{
  "n_head": 4,
  "head_dim": 32,
  "activation": "geglu",
  "norm_place": "peri",
  "norm_eps": 1e-05,
  "attn_scale": 0.177,
  "tie_embeddings": true,
  "parallel_block": false,
  "optimizer": "muon_variant",
  "lr": 0.0102,
  "lr_mult_down": 2.0,
  "batch_tokens": [8192, 16384, 32768, 65536],
  "train_tokens": 146500000
}
Each number is 128 + 32 x the weight over its row's rms, rounded and kept within 0 to 255. Layers, rows and columns count from 0. Numbers have three digits each. The size before them is the row's rms in percent of the matrix's.

# down: layer 9 MLP down (transposed), 512x128, rms 0.185, rows 448-454, columns 0-127
# gate: layer 9 MLP gate, 512x128, rms 0.362, rows 449-455, columns 0-127
# up: layer 9 MLP up, 512x128, rms 0.389, rows 449-455, columns 0-127
down448 099:142100134106138174163139103146203141133129114086185177202139165173140173069145210105125097110115133161120088130101215109138104137133102122144116108123144135128097146141112087119105074057111226105152093168146167158131158107097173147118083164094154088108145159129108139158133126087128127082181165117055107143131106119075165142140154097137163146106110146112164155090130121079143113109126
gate449 080:124103121168117100101120109146136099134094190077153096077143111122104112150157095155069139114158084138164095163086139097184151100126117119142123057121135205052112132141093123138108173148117137095128133121144143116187062091151087032180123123107146070181106086118107092118065091158072148157175143126087144142174113123114086099155101132156132171156102128085138170166146111124126155144144
up449 078:179095105126111133140130163148112101136128124157089167128134112143112130185124069112157133135136127178167154066149130144130160158130104100084182169101098132158088091167130135071085149113143171160124091095161198076115155082072137163124117090150079174118161129105153162107140185133167131124145120116175117097091169092161090135102071116131164155112051113122165165106071114159069143163047
down449 081:115136149133155128121166133149099154172143065135141121123110144099122126068097117156157109166113174093073113111102178107073086109138105125158138143151149093194176118083116162150185036143131125143165147145099156172087155125155135145110133164168130119136130191162172167164156083085139093129083086157154136119131160144089162186119193159126068084093144189116110101114181119118090090113182
gate450 106:140141102091095104088080080044087116144163135143157084149131112169117111102055123090077093130121141136139165074140141174095105205160123154180123062162134097146112061086086163173138111111158144127064125132185143092093119128078098164143138173101126124162084110193142121144119140140136119123154137137103099173105136138136187072150200122125079147097157096143146159120143147163101124120108
up450 103:136165113141130099109152103127152135181117151126083100156128073078135143139153128122108125096114138086094140099132085115076125103126089163134125147097176108194215149182138126199126047111140139139108138115178152156086166200088130146127154097059118077175117125164119088134116078164066139085179162144152073127120083143150113112140117135158088188139096099103147124078122113123131167165083
down450 106:164162098112153135140173110166150124088072146093161174085135184117118150117091154080167088112151110087150128125095125125162125127121155126166175122140108063173058125132148139187098087143177080084128117111080084086153111105135073180073178160188133163104122136121148110101104083138145155093139172062121127110170154151150114120112085144131086085098149107112078090121126158172117120105206
gate451 100:187098070098099135098127137159164151085154151102107098140072140174140120128160069162080124200080055167100137101144156151174044138060120143128105129098127119135128098119121111102116118142116122138144120097089105165133114103127080099067126105141137088159129065160067105084110113134123094135110049172113153190160173071081147185125139113141140152124110157155105164131152111082133132116105
up451 103:173175156210096154076124078112153125112117084200170104116208160169106116099182155142179130130133153135132131099137131133080085103210145121147124100138070108171147176084201073132114074168123133113171149101107147133173144171147089118146134128137117116132173119136127140056113111145106136091158157143143102165096067116104107117121169148101111147093150103156138129113078078118163090114120
down451 102:092113141112068137119057124080125167103126135145110117093075178175119102132092123119061172183104125176083104168120112071143130116106080154096090139108157108105090145164099127152122124103105112138165122146125127133119116149071128105130166143121187151116115072101112162101154202080073086138155029127149132114152136154105121207156087129141106123107138115144139140134192115064198109143133
gate452 101:108123137097105131211135169109181078113167189155088071124105122123127101121148130149120112128142105134134146100142100125103107147132105118160124206115176136043083143086208175102158160129114143092120114178100098169110147083153095101092178086134188162109101124161114099172120123072104179081112078113081165092161115141118166127082096125087081125162116153133110159100098129081157140102127
up452 116:117162125154133107094059134113140157074099090141095132120148074179190210094080143166133113146135082103134124153181108109187171144081061074153128119140089087109122122138150102158102099122187083179171078132117136122077142156159136150119100140121142119107134112115219136191103173119103122083145160160122152124100128116152153107088115145159188119122109148087175154125124148170175159122091
down452 117:137143114146110089099100107081080163157114047108148117157128142157088164098048169104106085139160118127096143137135114143116155161102103075098111141100102077151177127109120110163105132144123169205151088108148122121086151094169147150112135154155145076146151117203135226139104161117114049175118151195141131187134122141090140125151126160116125145121177129102074150078124120105129158083170
gate453 105:136131134096133074172102109125092133114197155136128126178138128128202100121054085143107107145090092105174096088130105128105162177147159143088123120076143068120149113124145095141113124176131113145140095118101074144148074139124140067034109078156190105130142125124104112137074151153151127134222110069178075107148135142131100150116118066116117126156163094172111121141122185119107082127128
up453 100:136134158150093118094139125117093111092060186047100127126145097169137138086147080085073141125147188109125142157173127142161143146194089121113148085101123141092135150100164175148118092079162155156127130106087140152142156106150058140099128178176082125110156103141104133139124125104090147142141098202118107121097092089155098118113208057189142123076084062122125141139113167119091155129136
down453 097:132157148050175132131123132092156079114109097166159113152108156151104114098144106122197097175105117147088133149118179135105085139054136184130162123175128151167192108167068143149121083135133080133097108128124141116106153168078117106169101159121160144107104161133123125151096149141111099188110171116150152127179136111119121125065058203121119127168227176124072150125088118136147124139103
gate454 108:135144072174089118094147169124105109113117177167097161209089155092116120128131131154114152089092128112115175100099150132120122063166089163096113190067128178094097111110087164098108140157132091120161114127164114083142107112074078111141075109101100132148054082169134167109134137079120156162137150118073113140125094130079143178102175149126060103120162132070123102106071112086144106157162
up454 123:131152067145108112134163136162179146136065084086196131124120108113117168131132130131105069080137165154132149166161117116137122127160110127167155181128157134147137097172177117146153127139117112093123155032077132080170098127162046158130148129132089195177124103109134145110190100163124157171162076118122112145136131115100138094099175201130167123127109132123173034124138123102098105166094
down454 116:096131112188133092133121080171098101134146137095055169092150124145111147132095122152116149060164135168110137093174105103122246145107124141170126118064081137157114089137128116116154115179098180140140120078157124076141194138106119120118120145146112147116145075131111147104169146152139121114088101095109092116117117161134124099115093128167224108086127094078157120144196140056090164137144
gate455 101:158074138090142157132143158067142164135201131135122137133091172080166129131104129115147142156093119139112156134183102120143067126097154128137150145175155136143155127153134108147108094122128068102135174148132164150158111112104119146128067195135088128161146162100156126205184020110147127135122144173140135097122220172096107087094117153144112101112138146116165140068130136064108082060129
up455 098:094117137174150107105092185155101135081143170127146172105154116204127150096157200138178123146131126198099172077146057207106170109185138127149134164115107058142089155155135162129141085128138127090065156099130198153113150157153153106070117129113120129119121127106145106104074139097081154095147146113151131116148108139147151093083168137155141145160117074131104125164148154067153093180130